{"norm_place": "pre", "parallel_block": false, "weight_decay": 0.018, "decay_shape": "linear"}
Each number is 500 + 40 x the weight over its row's rms, rounded and kept within 0 to 999. Layers, rows and columns count from 0. Numbers have three digits each. The size before them is the row's rms in percent of the matrix's.

# layer 5 attention query, 640x640, rms 0.093, rows 543-585, columns 448-511
102:498484531492538464594504460504558438533523451527502527534522485460599441514542484555520452436574492519513493576572486501469516493548514517534448544533514542440481466374537520482492555599504440
104:535494432586537531597564470524534530561569441524478508608503443511485563538542452587505458456556468496493469574550537582487452461440527499457507509552489520567477514483532474498505548533519424
105:541490422458525501438493526538479468522492507479500468509470512490499577431404554490450461514525544524584549488527493514508515578440502560502467525492602492517520478542521514599556526457545506
109:522516536471493553542517520540515493483437570475474569503469516438515563487451575591528523609511485561508493499526472501525492507464474592564550530521433443476497496591496520531440443529418459
104:533481496445437536480559503579556504470541501471530445511514566570536533490451544510535515486454544522561568479539553476465493452513517460535487485482474509460429534545454463496435548446512530
103:514459505518494532522525463535475535470452590492516468485471515429471512497539521479546539497540528426536498479446418514481508404576467370488525481529476404445521494504517533553541461511583482
103:395529574549434492492480487521508591442431478442490470469486504483482516434515465485560497536444525518499484535469572460538503415493427509479568520492531481504495477576493510441534519487429553
104:569544510537451413445518492515505498472446536506538483501597551444432527461537481381517474468527479470497546509547440508547544470499536480442389488493431474488508522528507554511504568530517494
106:511545586499498530512483455444500500603431487486490559454467426521506520503459544417552524500524525494486502463557517491474466539552411487512551509520469486472533486491509533471467586409443509
106:525442486492469507471534567539455503483532516495529479584477500470455506465529510432446497525495524470487514506484552485485525490550512445491528451532461528538480479528468581540539435501452487
101:479497487435504459441459534534478509516536458427444535487536465492556573508508477461460522562527471544540515483545484518478503454500544500543587480529508484501512532478506484524484441484497547
106:503504510542587506500532509487506489549557533540528538488480475457521576489551481618469534496531538557538490502421522510505448537521446527470482434486527488542497477466536527493464526452468469
105:499534496533539423507472507493499514380538527535468500497479569485475531491492487465534480474423482540437490415491537495466571459543469480510423456456521562575476566476514525548523506536435542
102:445482571445524534534493438486590502595496483473575471589486553507474458469470579458502518547514483510564521488573548491528486444493476528572526521485543436439514506456533490492528449491549484
100:469488417551555501521486525552502498429545559548518509462549493456537466514490428492524474495466486517494541533484508503413538495486521575542559563492579456505556480501500465530555526484544445
103:470513530487498472556491515522484482505540550496526475477521500502488629419454496510470499515479444518453529508509495478557502507481523446515513540525486467504447543554503450487491473449464516
099:515518471475531422492524506472465498461434477451461555508461510454478537466533498541548484468482560457486528565506452453466497433501467454512528489513531443511487508542605492472464416500582470
102:500546572483541513530511486403535488514467537537515555510474552516447552575435564422503507538485488431490575467541536491496514491522502489486457522495564527584468514478530494489487536500498532
101:435491485529436490591480433484524501444478529492405473448532502459526536498484551423454499446459534515479484522498476532453451485503437518501515522516488428486478507495480514582504469457506517
101:553541460475549501516466496537542476518518503507520538487458547462507479447571449553544505535462570562531581467568507487471495470518572559430567556498446468523521484549489506496495483549446473
103:514472509526475528475443462525516462557486490474448518502531487489482545502484558451527454540463514461465516500456510465449541599506494505450556493507533510534488497510511469505567487529449529
104:463468516546534584468466518410506473561548531491517522469468509485505475519550528537420507548548447521404525494542534490516485464560511542492476433465478482563453545464522453597485537499541497
106:550482543505466435441473510536522516379554516482479467524508488491458459440496474455514526484526493570469459438456510448456465531427436461424537522546522462563457500511606495535406466495562519
107:497537500509445440554526501541499418437511533495511495519489489473502487416572441478440544494440458523460510537527548441489490487505576438445548448558557453531518479501530477554495496515540512
105:485446529458510523581479491507500580499578462472538548519460526478522534551488449565435518545471492485554523462519543554468491480503413455521446500486526553458526528471511496523457467546442499
102:431510471473510529424518489522517456491550461484502536535415512499533428417535526465564496535407433510480543545507501484529435495473508428471475465463490530425443466574485487509518523462458465
106:536476571415556550528501461534518531413488437453519535537453497445498487556531532404486561431518529517491439497492444503482547422530523545563396418576533476519486509483407526577484444477551478
104:538472564484547498468435521444475415522489519504500440540476437556520461580505486566463489490457438542560420531552506505478541524483506512478507534461496500488506476540565514515547499543488485
103:463494525494440513523519493455419537566496500513527494508448511519535483386478484509519410488383505531464489531504580472577543470457469538488486510478530565507417481494539481437464520529508535
105:515448542520553478494484423511494475469604427461591476498517540459489587420467425512602565517547424583516459485499533476484540517517482532479495454483493500484480543555443489488418551530486458
105:502488467400531500441421526474474529570470439452477480532490536496493478507517551536513510520512522458442491466440480446453492391485561528490542557505445451467504468466511509505440542548523452
103:481506577484553538527529564447502533453457436608507545425517500455481528471425436456519464507465547472472520483506591484526461562518444533538482538462457501503457473416512487492501449499505539
104:541452459465487518442451526489480487456489574487532537535530549484515495465519499559517502529520500544535546464443462528503519528449422507444469538463571480542469463536490457541482504475448437
106:497486413558464602534546551544501458546536486551467515465523440522497497466543424542594422517422517498460539594456495505500548527483550487526508419529515444471512485522467500531542497520494467
108:486493488507467491515505434473568453477503504453382491467448517493538499537509490532504502486484399450527499503462473591429533448473466485519499475574537528496500519530497486406517496518486452
108:523528482466592477570491471489527490449441451411493515444533545457474525593447535528508500484507541437516469472472468474414569519513522537399468501514512477533494477488538486475489541539526528
107:461502481512514419452513460515441528444409495526556534409458387571505459534513483484522534514406497520499507482474475502511531494541423342523502514515507483454483502520521519531479543474489525
106:442514550503503500488504494515487537411543468490535525542547419473522403366581497549505521516515512578494471420533547490447493451455475506484548457519445520512466556458493503551515545519458450
104:533445546551469479497443510518438483507532476523479523437501461519460511504537462490515471486546512475564611471478519496456498485485486474479498477430486494453478392528535512540529563451520547
107:550523550431450557458459545483502530531481477439420490466571486502469484560472510523462545494526536433494588462462500446465478551471468532493510491499408456472484456437548459551461554460619470
104:544539512480514536513482519430411470497590524449494502474501508479492548435484515523491462522555461469527523536485484536460541514478501528495465506427437500475552490547454529465464522557467520
106:489473568520495489519552503593543465459472485509529513529527498544456443571446520398414496482487553514423479509540505487495532492505471466455466551610461534542430441559506533564502437564419546
105:507495507570518466585468546537497513482516509517553509595455478522452439486607551505446536519460506478474469571431530482438470461442471512464520521525476528470523460479518470504492490499409450
# layer 5 attention key, 640x640, rms 0.0942, rows 543-585, columns 448-511
103:571532465546512527447491495486480517517518505473503512483502439478491463539464490509511457533522577481484581499469475515481554528536478469535423481421494506502459453486529439557512491531493497
104:481514570499545600435512478491493534538494479409536519480491511504490446487497490513511486516429499467456544519473447515512577468545523554475530520471529453529489459461561489476438456536471442
106:539514548535492502526487555485513512488549453490530497565524481534484533484468466574454485503467463518486470567454493427538481505461475536506525499514532508484527503534498504496541477507516548
108:432472485517552516475463510587537465511470568547451531484416430526406529430471489491493526461504455465512465503485473498538471534479479498482518475500492519410521516534507500505506564570483438
105:516523469466496500451412486541535485481497393488493531522497540430521472504520477486536508535466581456551466477502540478505471468462474530502455446548555538533423464543486446482523437522508472
103:484525469474601513534516512524460499491532525514527481447461552465445466520466578461584446468511441488479489497552437451561548496546500465527489481580506505521553486518501550461462464477482540
105:546499493504457513486415451477557531483531475523514581396467508560480485506534526494503549491466534497389547550491522424550474498499514503556499491499507552491415524490482562495487594543463480
105:625498535540496534512487546523594466477422477481515524509511516467502475462516536527525482421496549492509495476495437559491527455490450506530490443471559499501502511471493498530437506526478520
107:469489450533512521517459502521430610477474490461433502503595511509458505529471497374515540527493474503569565495524509468518535511540549514541504503472519479495473472472469446500472482496545559
106:512434538513517434523431478544560495467536455516463500482501549537484504512556478506427444493503550486533530541468494468465552489444550519459512449433450479467537559479527490456424541489532529
103:558485531442461511479540501454425498508464529555474507461483497492492503479496500474403536534493491477532496453477519500486540490399516512467532537501579542484460479518467524569540504450582507
105:519533510504457483462471507580497533488571479488560527458460530570501528444541448432505549474445509425489457537492491449529391466536485488459511490391485479476441524446405544438538525423493439
106:526474493540429497546538594552465463439509532508524520534495516485515609492509497491544436449506486519363516510502497556458495509522500464511525452486558440600451507509518523504472531519517454
103:512543491535477540563470482526561572476456458501506504461514502484488531556493466473490562493492485460487513525412500478472494482504481472511535467517458538478527444411542461531525547502517568
103:470508477515438499547495538532538431497574511427508538549543446516509445505488480455507478449471487506534515480480463479522453482472576477568515532559545463438573440453452532572531460535499555
104:498517512497513436524461481480545467547535508527413478441463427520511528496547527544497562520482542469515509515449469462536421445507566500456520571557511533489524465518500450491578541445527491
102:423476436597529515510426535500551532531480530440519428490501582511461546502464475536462454511532556492449512480484459449474541549498380547466505529523541499555455490602529552472491440535576494
102:525548438467580523525563405515499464471492524534455537505516495494512518625496520475487460446511588543506505473440499545459431447536568494471491471476539502500496522533507475525523553487539484
103:497424469503568492573539493558534466459517509479553450476468547536500528553482547563434503494538529585539525467468497499507506462493519477478484548435521459500534497472482544436491503532503512
100:475507500474532498478455465556513508521506489485495540449413568458427523478488489502457506423532470511512524444508555579457421484442451476506502526531417476544526498476535500538500475477427481
104:516520477525525460491517472523564380464509488532490457442491470491470461493467494550453487509553444551460430459552449505484555482569528539509575444497483520488555495502472495515548477460495514
104:501415474510438475507507443559456509470465461459410522509528504506507453459460594412485539497453547494498488468528508430487483494547437473560501488413437460523526582435498493484515528467486454
106:539466521513479482489457482497550632494510549468428547471484524551466447537400526525443444512552448567580469507484536443491567473510443503394566529487551478511399444478484512447512468516494588
107:574561439465425528427514485496495495583544498484562492517574540471440474563547483473578565407440493520500480559502487508404540583488564542524478483508512433505521519545467488516472437533498548
106:498515516450478487496488599548490482506608513406466563489474520492474433473541527546453555507487512504467467514451456516569501475520441504530434525536478540536406508503546478505529570517506459
102:468504506517496529592550501499574544519489533496429487568512549482508471478515487454476541502460451585554490495535503473522523533427536491448458462498476526525395450447493557495532391551573452
106:505487503508519526490499375490454486479484495530542483508599485561535521565504510441487467452481506499503491541502405545445442515468578568468471554401517438461583561534443558450475522510513520
104:546526504485505470510538468552502571505476494475501497462447477531541459455501481517481534591456492538466467535534531496480424511509486539507463526449463518456457517507479488530473499566570504
102:419545475474557450433543477455530474486500527502499579459558506475539449473490514496512506486460540556512544477526547476537487468485464478478497475507530436495545493495524490519427448514505547
106:594436462470512468457496433424485504520571441444592467482500571498493555431516493444505513516538502589470440492522485509516435484471467520438506511403494566472458447491487436502486529486475524
104:486464513463463593561550474447467508531527453482554485596475466530490451539478565571525485514544573485468483472459490525551545469479476528519564530433508484450547479427499442477588516473513507
102:466496482429603493534404505489413498462508493513468550457516557518515512450455469494509518444476469496418380496461538535536498494553528431587480513357566416499449528502576462475525423560547547
106:567486468397458453540520564539529570535485481472538538529478515484492522476498544602509433483482466495488574514535530522427506520540522510455536502503562524568535524486459520482472457429464489
107:522433504540487551492580625565540493523420489516481480471462563454461528460494481500482530458563472507509513541550442469491525580443475491526458448527520543489578438573503506570568443549466446
110:432510503509407485497509494452551494510489590488476403486446541484527484458496535486462515526562414453542525491466473498504582479420445483482500488551494508449534468501546547519566477500441475
109:509511433521607518480466513475519400552461497408527468506487517478468463511568506516496590456489579468493540473471523511486536526412544523459489529495532442498527452496474464362525523484522559
107:530483471580445494532519502533418549536413507472517523466460411486484504529546432454443505509463547512594488479571478498515477454545563468449466545501518471455493558460444510508519499565573566
108:441528534483509507486475468501580509491495514484558466536538550496509522466490458510523512486510529448536471393515513438498476462407435495507500449482524531476451583463509433540552561501437494
107:469527581543496423488530509538448509512543496490430499442450403493424491527564501455455482500502493491577530521522509401478498482471442495542509494491511528499442426502508580570505517429405482
110:513513536460491519497430440548445526505502492490416527433567467492498445469496504530528578613515525506491479520440471450474579550497463500493492453493449496496482429534551448529562548512550463
110:485538508454459537542475544424410536522522516467484498465528514453439477453539509520466468503527497479432445501516466494496526549454440585482476506470449524492481494520482584522429508546485399
109:520492489480535541500561452544498463543444476574518497518472519496509417534468499461479507509504567493466510569502538507480501468531512485492463567502459517530498562524469575547458468514418467
107:485442416521508451578465479512531536521569496505546499536423521511494444507537522480474549518468467504445567564527516493505536510476533530501492495485435501518513485510488512517418539466407524
# layer 5 attention value, 640x640, rms 0.108, rows 512-575, columns 448-511
092:504562485429511434466526511541531499520408575443578447529523507438469479550517490449513492477497495455482473473540478514527443450498479478533530457466473503513494462480444432500499557488484457
090:488455481507465535480543461480485509509480493433519451472534490481550503485512466538501534507500477477466458572454453553444451564389526494568519542455496448487440504474457535444523501521540539
087:532516560495451427502498504523484468450521500474558459517503533460500450546420546514475451478602556436494477531557534486528477468509526512449541546511542459404472488537432518500509455458507522
088:486506492522531487467471499516485514548481542541550457481567572500476520583438434517454486515499481502477573478528469455446469529490428517465519451498506497461490520544395509497603443462511570
091:515534506483487555472557459529458497488509461444416482453521525505566560515450490504458514502419500537469487598538450487457486476509441518507478455453520481466469512436452529481473511496531440
091:501495524501496485505482463461462528511435506553488512476494550422530531521510421483479525555489551453569546509545498522417478442447521463468517525417504561402548474520451536483485488468517488
094:445442530475544550427458521479518501515486503472465491486508469507563507538483478599504546541553552473491514460504572496489514431494488434518484497475521517459494514499513521478543445457518478
093:519475451506489516482470480506547534465474542444511518467586489518469493555529544489527533544563480484475475506548405527427510544453502415526471532545431420548436460507555524586536460443494449
096:607538582446518567475563566455488491523513507529486474445526447487439577559486530551518457489581532525504558564477481502558445528533507527506547504494548499454483503468537486441506495504468537
091:496502494476586509460540542433487495486521491519492502477475405472492459489550450450538500499498537561536527468466554538496388515549494513524467534524512453454551545506468558534462540519515504
090:484554505557508478515508538479482462500583492478552491530500478465511610535394527503450476594475571488483512461474515549537533521510433558510503549515509510495443518522588551424436442493516525
089:554551422551566499488474468500487474438516565515533515537586493487459503497539389649469494557532491568431540494512504500494524490517475456454590498518527543532477525486527500507506536444473426
092:478539490449427485501470474530525495577487420444513501551526466471456511431476522472513494532453507498565535513484494534454502511526508499495433547539551423512528547400513506433510488467516461
091:469481499440480466513478450454479529553508479518410474476531507458377493516483440414490529471479496454483459542495498461539523536521515475518476574425523492536600535491481471547505441467512628
089:479498478456516501532513527522530481488551548544476538436485497507541508590501456547520485536443507509503460528522490432566507517509504481477459491480512519440514494537513517440539539480562438
093:513530540524546463497524508477433478517511530498450487545428490489568519432502546531473477513480566537481494508490528481481474503558547454433429430445400443540521452509449440531461450531481496
089:474433521475551457543476560507555462464591461512536431523519481498497497538498500516466513473503472540504416443569510487481560525546472467443420497492497433515520497512531496551543553483445492
091:540488399562442524488466532521490442449468504562503487485538513488429494441450523460444477502456522575487508555561528493486496447497536493529426472561454520434457493544542494463487586468549507
089:493596546496455540431492540602517460503515520523526483522589503473518533455514465473515509565533506510458506524492551508484469506461437472514473542477496412512454460542487492535479475481492452
093:462523435500473536584474541538537425511492519413533530518525447481495502517537525458562435560479522573472503498503505513497538432464556502589546470554515502411536430534520414501502542484533474
088:473514430494526546494488485492510590512471460508486556438560507460554565492573486523434524543531570472491500509456539504533445504463446543524476562527534493472521474439509538473528457472467483
090:483539487493481557546499408508512463558514528516535517577578454419480566526361501497485577490555402519482450495546498523495500560553528493485488482546528516487508425478456548554623498514517398
089:564477448431561566549436534491442442488512490561504488486509541469504493533522470562510463532526469485483520528509535526448438549512539531543410459459486512472470442518479522494573537475451515
093:517516531472502511522482464511495540459559487523502577479519497539480480536565456414550539607506582424500547525449533539508470505526522477530454408532476516480487479602517442607498431417503501
090:490526435433582455527571537494474465553557545501451569420530446430475542601486526477535483414452579498516542527497467441507548524478544461492509547446585444439486564556550517433504526545470455
088:480482410517526500555490549490514520539529470467484474484520528577512498489430460507465577520525442466446592505463528513536466430557534418515535542575566519494581532553499556469509500537431478
090:491485451503507462567529448400479475526504499473435526517435538486470462497527470498547513517495432474500481526529523478542492516514542498514516488475439515502504464549510494515565488490518437
089:552527505522430505529526493490467486511504564540421531463447485404499458474552476506526480430510453527498471528502512454520444441543471527426587511574501469491497479482516472520457480487465428
093:564556450424510539468505496558477521511474536480489483520510494471538479464548515571457478504516483464566496503528521450537446487533483487476533549478509466480536470470452491503449560489499530
094:515505465503508465457454493496521444550440493498473443507510591503482488580470504522445616535528509509495517450541480426476461516512559542557571469501466481566471471427515517499521527482493479
090:471477539449526522529490514497447519533551535527461524486500464506519476456463464506453454473435495489520544519563496505526481465473472568519479433419583528467510540520486564518460541471518598
089:479562516486485445508500543568439559495536514493463402531474473532563456545465515580457510467527473511591512411533509462479559560487541470518402505517488494522457487475540480509433534540549602
091:502583513517425495480490402517530461594552508457539495521470493433511524545554508543494539471501541453527474516533514512591544445508500473599455515509553448532476563552542509545469471374498517
092:526556526539469524445508497435468469542487460554569473447561461487518404581437556540453544472513511556500564508495443508508464494528528503508507469519470494477493452487549457509531512477469468
090:498478495465545526532485503532439491514470430522525514469466426412483446513530502495458490536474553541520584486492480537466574527507532501548457498490549495512480528338532507506530459549491426
095:525499475556507461495501510443492427521580479478430510487498522467532521426464540495463474523517457524577475588497478517411528527524512519515590550558456489588519468609515470516476484531505514
093:501643454576446441508521557502448383475464464487456464430529543484521521537465522447513495521486553524501499518577421571511424506500566478530499478491447477538496540489548514540445571480497498
088:457509516469521502508459527531532537536496525458567506492515507519510538508458487410484489472467535491541465498502513509460481530503541483464562513451573545463486439536439580473527511497477514
090:490510482430540572465481502478482455485548460499520481495572539507488491532457506418489423431456471500479454569513551521481484526447509504503482415478519549508553484478562455567484468527509587
089:483492459477469574496493479522423483518478478551502516502491457520527503509490475498499480485506459564469509415480530472526504475571416497428477435522558493470437560507499486449536471450505558
089:506511465484579451514548569548580455494514506445497549524442546528484571593492535568461474509500476514568468435457563502477502548495577536533487487550492475554461507559554574446543525441596474
092:523480456473430485470491535534504440486480477557472502556500553515479475482514488497460555583563497562474451472493510549501520462445464511480507431518417516584551497518462460411528448560575502
090:529507487569516474494508498483514496480562527395515562535519559455551506445442494535525520557468536470554459447481474505555570525519472511525499459447490547450527494449493490493515478465416551
091:466519439457510459413487465476506428532494503479475527490500506582505503531538466464541524530448535512535564425534517508508506505508524499473589452509448500469537532534514476541475492467508520
088:512529522558495525449496493536512546452409518481526552532485481439507471539505491487521440480539519439472498509449517560503532529513458573548538535509586559500471528490576443546438518468451459
092:501483541537536466539482498552517523458450465490579524481466478525479529574542480513509493460475486468520510431515515459475506495566469514534406408526523499495553547455440519588445523484516506
091:539479552519576475458518526495469486446489495538530515478456494530498502499444502524543571498474491469581532479454501572523517512479560443502431422484525538525509497501485515562437518514514515
090:480515491484523511472504521449504569466420430500468553478530470453505510528420492534508431536612522471441521542515437495450539434522450538455466515487401446535493580502484462568506498505518494
087:495444436452512494539503482535443511519591544551546484501486520510532502493563587508490481480499469453479477535508468487487565437505519447503540465573536478566470471552502491452449441480526515
093:452535429517483457455424551488535511484454444507450571481518490478531462533521488401504484484439489495496514494521496523529478378426449496559535565492429495545506454579478512528486499521438523
088:549536509506523485427542517506464492514519462503446452459451482409494498466499503415500504467512519482472463507534520444541460492499511479501498499521455520429507511441442523560512370464491468
091:516589518527519490387462533471502450513437530470526483525527593557468471538508502499476492492551400463524537491526512457549506511562499452531511504440489474480504495557567504521506493460536483
091:444476514607482502477466474584513461446475484544397508516489492512494559548501519513477510531523497536500481589507523487569483489456481549476473531461536535529527512479553464462550523538535394
090:528565538462433463501452563462524515506482506472486507511453539524464540490461491428510475509464487517508545584499456478463503432445527554462494443522472481453545506541558461507446477475437484
091:490505416468522544421448534557499462478538420476460543557499507501554535462513478518536469450510427478523479434559505510448523565575507503490480510526505494523559479559497551546508503516502527
090:470453485458536427515530511473433541434503509487431509494516509543464515523402478420454539429450470564567556517470575441511514484477492577460574536531496533529522474484446556440496473486520496
089:442533478502504449451450405438488539495491492463502464486517507569467541531469467543545497521499535525500401451414477493503554510492453512501485472606551472588495573465498549474466535508542460
090:494544534534504549532500587454515512538436522481557473492498470453529524458447514525473514520491523487509553499512450499506463548524475530504479492531543534556474472534465556545545444503449571
090:456473552551505489482479542579462489498479496541439478481464511456520515523550427459462536512501523489521509494451477509498559573512523583541527519493539476482510460530461457463488495534470489
090:475488533491488547551492567453438512500617529481431517513501539558441516440545509594509571489450413513443519484445497627511504500437507518446472539456542550512567513491563456513480511504536511
088:506524541490509467512524462498512574502458500554554526437476408508491487528521500528500469455439506500529550514465410514502580485502473535430445482456480493495526443518503419426502491485461459
093:514495541518546537540549453464485486531520461492492571502569544458530535521539500486477505491500534544470474411455495484498569522522464469485486493485465502467534521514477559505460487433489494
092:492522509464538533493476562518490616478470483491473462471477510543515431471423465438479454451505517547542482518477441536536453522486508459422533458488556542425533521584497487489533509510556509
092:494520488487535466531503487446493500447513464510544555516401491533475466568539479484513445537546557544492526467487564445459529510485504453440529527509508487452478487421500555501511441452492488
# layer 5 attention output (transposed), 640x640, rms 0.0885, rows 512-575, columns 448-511
092:494523512505487522501482422505516536502526468563478493508458529511550504466523419523490502527513482486540600503464466489535504562502497502449494544519495461540512518472493492538502531521429519
091:443495498509451520506569484513544515350503522515517476535441606471553506475521478475501497497493490502504500524507492484491572500501457509514420462550527441485512431510459479536461543500541473
088:515501494546520492509434516468501521513492536493481535516495519464532458561542410461463512506439457532497419517498518444486458556471491448451489451485412480541477496515536500548413571552518494
088:439508469482567542523509569431435502488469533488538517456499526441462514514554587460561411465504480474450501519515463534509457502482581507480532510472478516515477505488488427500430506458523494
089:444522541488464514488464549464531501532523593526525507457584456452417493525461548550506443531528524451535446458505477514619513463455549464499544469557484492480484484479506511464554500483465502
089:546446524617502544515437478457464477513509499471541553516517482506507474464457505465489474481505538542447492556466514544535493458497478524501479431504458502465475518480505536475480494551532509
092:471531556504498523545539530470443468542473486463418475557456466492529456520525547525433462475560527480537569507489483475500483498520530518513529530511514468505497492589472425595527529556527505
093:497563458463572535478560554409489505578529464485486547499459420491482497515473551488528495474486483542422520505458478511569472500520501479521507468482531512466583504481447397515471481470453512
097:450479422474532476472474442490537522543458505433501567481510473534514516476548456528509504476410520516498493428518495503476477451520436502506548468458520461499561432455503537529464484556432531
095:444518487483480520427565462501558503547497504545497526477452485515504494479467516549560476499435491462470439523505504465475531443499528516557547456506472542454446464454559466501453524532427575
088:546510457504504559512453575472470495443557530535540495511445485490546491510497504561467532411554439467484515568542504538516528461420526475515525506526555462534591484486510470559586499513548522
087:461494565536481578538460444509510558536490462484585511438513516462466586529542517452546552484453478476550464471470526510534554515575485524495485433535429444521478533512492486512512457544533510
090:491517465506548455426533564407523426474495466497490547505493546537522549494509564452493492558492458501504472529506491473458479498450423565544475507476530495462515513492402507520466533569503495
090:500472507528520518565512521498535434542494477495493478454440487570520480491541483540556478557493485463473480519488466549475505515452442557453505479528495526535467480523542495465468569493532463
089:543494562546463469541482494536490407516500491489530501484470463554497510482469508481498453480577499419524534539485537511501494487467543536524465490508490474595451550515494501581494475442448559
093:490567498467477520428503517538568521460517450500500548505506542462505492500528492456552512562470516539522487543510485510512516494497579574491547487471498497472544568492515532477541586450482550
088:454439581506488418523574470514543485531471519457437493575481482522522528455525560431484564470519520529474581450428474422531509504513460500555478510545496569498459481512430516441563454443555417
090:427518528497497568489528516451519479521575494494478489588545547490513536539465531511464533559508565495537468536480507528574520477455500474523515470475480519501459484472499561582470540473475530
088:506439503469540575491491492448474557488538500504542484560467475534500518538457543455493431430454543565443511535474529547461462450484514543502473500491570463491547446478452513505538505517473511
092:498547434482536513520505443469507544546533486508488461493510498431575450509511502480494505449536465516552476454454559486561450487455505498471433582490575491511488497444514550511527439482517467
093:560510524412481462504512506566521503541526460455491490472435448498551473487464513560447481437517489528579463484486459422514484438542508496577505523451476530461529523605467471488490508513479514
091:485500569464500544520505546485501530478484495501504520428518506521503468530528491486530458483544502490559527489481544549531511496480543485463520485490524491584452462566500540575536495485462511
088:422501559484507481520488478497493566464510578528442491466499464478456531482541571504454462494524491504533512487467489504452535479508503449466482515495508521514509487544507491553578445564525466
092:585472470510531520508500515448506451543476524493450446553520525513466541518447492556505531458536521559488467550461512466447437425494502536439489457506496472511512459522532502454523478476493468
091:438511485521456524436557492406518572524472462474543495510537462454565520459573500496510439566524476483546424539563477486531457494438499503537507461463449580584441463467368523516483427484599536
088:500492554459501467504487590535533486445416479479488514462539548484441504536552499488490433527515546443539457483445515508440519569520551501441460509471515478510451551493497444481487493453505497
089:421524492504576479486439518507509476501532498544526473559548510537549449540518538495477512512500502504554575504532470515527554465529456517477470425534579596515475542469494517441539485478537562
089:505506501433504486511532501522465471534487502494569475499502546529523561485561551542524523465531544503558528529484542554519519487430499471554514534446517528538477450481496526459540549493430493
092:439463533561481537489474441504523564505447456462534469518567494500511519483444496513514447491528530535430506484495488508486521516415473507528520444564524532535507530514490466518521504433461496
090:435511461529507465455561494507493488495547489548432501501569494412483482533531501503471520497485589515506465494509465562562527462533466539465450512450486596464496504492509452467431547496494548
093:529520541513470514475464532442475494516497482409523436468543509460508497511478532573525547425578522503428575532460483548462468510440557401489497523530513467530538483459507509483498500412412452
086:486482495480489469524497531499537473446515534492478519506502492493473532442503515463486514552487504411454498581485531456560474495488476395469519511492475446554553484485485512426523499433442497
092:555488516553504499459511520541478517499489494487461483463490440519436506555559551456511420527476455449536472495439474497455499503451521489514491512477548528470541458467509445540515399497542509
090:491468522467483517535467475473467514507449473486471541501473526555474582452462495444532463507518499513436533507524503486566452549538478563541444476513498413514502441479462544514392539549487482
091:571563470467507550480482507438517521573416544476539540505472467488464503485494516540468448565518499480460465475505579442515486448512447501531549458453479483462501495523493433494496554456457571
097:462449552475518495421520587458494516541445387577490581480593455486480460530519534488516507489527519503476470484520492569571529507488452444501479440545592446590458533429538458501443555497412532
091:460488448470493577448459477488544573505574508492581524565460446515511501514538503556500466536536458501468469539471515430503492510505444523528543473421512452427552597507513463512515493540494522
088:525571530505419440506517502527522480469513523516506458509477548468503523512554491487530389535459510495490517452580491523475472494464440512459523518484481464573398504477532493539505513528560508
088:539521536566432451539525486518484490498505509539484542495523503589496529517530449466503538493540454483460489452462516488452495479522521462468490505440500466504524486459443525511603512591468466
090:493496520521497469600456551446537560507427556486478479480532486424530495462464518529504549545488506491427504577498564483484520571462563519539447519453420557478488514474475511555537530527548493
088:535580480489455549552450533497468554503471442480517416475511464531500475427508440522470501491538484441458565526466485494509522448541426549458459521509575489491525406483472462526438449480502536
090:487510512496472424512506551456549572554505526500459463493543557563459489502489490467490464459485457463476538471411412486462462580515457529491447549510557619520501456482453523533447585493445513
092:438456531573480465494494465547508447476443530560491451522488499519451573515574485460478576444535473463509570499571511471500525537424432469532507519508537463585469453461436565456506603507556500
094:419547568475539493466466510511458487552457510552446470500540519498565551407462516474511506460578488511498525550433530448552529518514519512497489509545596490519482573540469437491511532574538437
088:470465532520541506473466512539506495537542506501457514438525399490456630471491569512495535491528532552559548451516546440438488493430483433567466546442507442454470478536475521438562482588518524
091:440516502576492462593565465475460424504475507532399486491505461457429433516573565467496533507491492461564457526490553435501551504505522463535524560489446496453494482579483514488602526478537448
091:516536495478463533437446543477509539586516487495517543531547529528426494468502539489426515578521570500463501575529525497570447468484475506482472520463457517474489521479497493505474439573459590
089:502529552552502506514508505476479499515552497451513452426483534510477452448551461511491540507396466503480510497413492452576495489480471440550466467479519524469485520536529472551555474524440503
086:531533516527548460591521538553586527431388476458540513508499476434505518509429475509493527470440552442564522553523430467453509520521484486490492482464551476489459466476486479446481574569469491
093:417491530453586538584473446495496453515486524507531452525494495530574542497513475492507523505534490502496483474464481509491532549483517559472500561444497499466528543428454533465507590487448463
089:488497475497450523607494484475477542494513570462532556514526478589451592549468452450521459504550451555528503470523480508520508426529515445513571511453489460540488556488503535465484471533471576
089:550447513486496474525413492520461458480578522478466481475526476495582483473477499417411507427520562445489481464548558564443515518450516525528495516543517505549512593380459471476485531500475504
090:474555541534506432482515562504407536531510536438480558527506427491489498464501463524483440482473534473485491456490512481534491541489514491495512569549536467493503524607527483485475497496483483
093:529472453570457508492584506477454498475525469443463535524499441513543515499490457477491443493513472481509466439538503544472502513512477512536547492456460474475497510459426465442554530532426607
092:492487467502465510542514543455485481459425509495521431424498512509415447491493561431503533482506522511519535483521484472536483465486518516535492533544460543590463544496482516519474436538501546
090:452530502482462540567495524518511443498463509466454534518573454444499471485551459498501463593522504451471488501513442488430458520518473505488514455403480504446518505526520479556486559534508516
089:511445475519501501510575502522494528522509415523451516515493465412596467473537503493453445468513478495517520521571470508518490532513496524544552488485525489468437422491454492601487520532529433
091:524441408472503503508416535509522511485550595529503530519477511476454596485565514554473496605567521486519535433588531530503522456400477504524480553500527521503425485460501500441505529502457564
090:506504473542533432510494465489490553536515485511588512468573550495453542445408529576508514513511467468462463551552501525497467483489474480455486527522471517456520479491483551530514504520505519
090:473504503493495462443461512537519490549493490500587599481517482464531443489513570505516479505539512544503525499482431488485451448523479579551411569560503538545519467532490558462530434502482495
093:522461454510534533399436569513481524523506461471490515556535478500562542425504483561496484569493487515497480543521558453483417576501461534521576520521520514505483468555486497528482533459435418
090:548491519519445578453500532432479529487500454462540457517505434507614453436509523455403566523455532552502545559479474481458467469546541475488534478574554534508469516547465494484494513559463489
092:478486553536440443491483455535523514493494468541501449529512577520464436527523526464501546494525343447504505432542405492506532488499484497467512550533451526547463430524508502455455458509562454
091:542593580448518484445464540530546508509404514526539506484559569515491520455475477544517505451429499514470507451483524447470449522393433553544486553548515476457558464519473520444529479498481520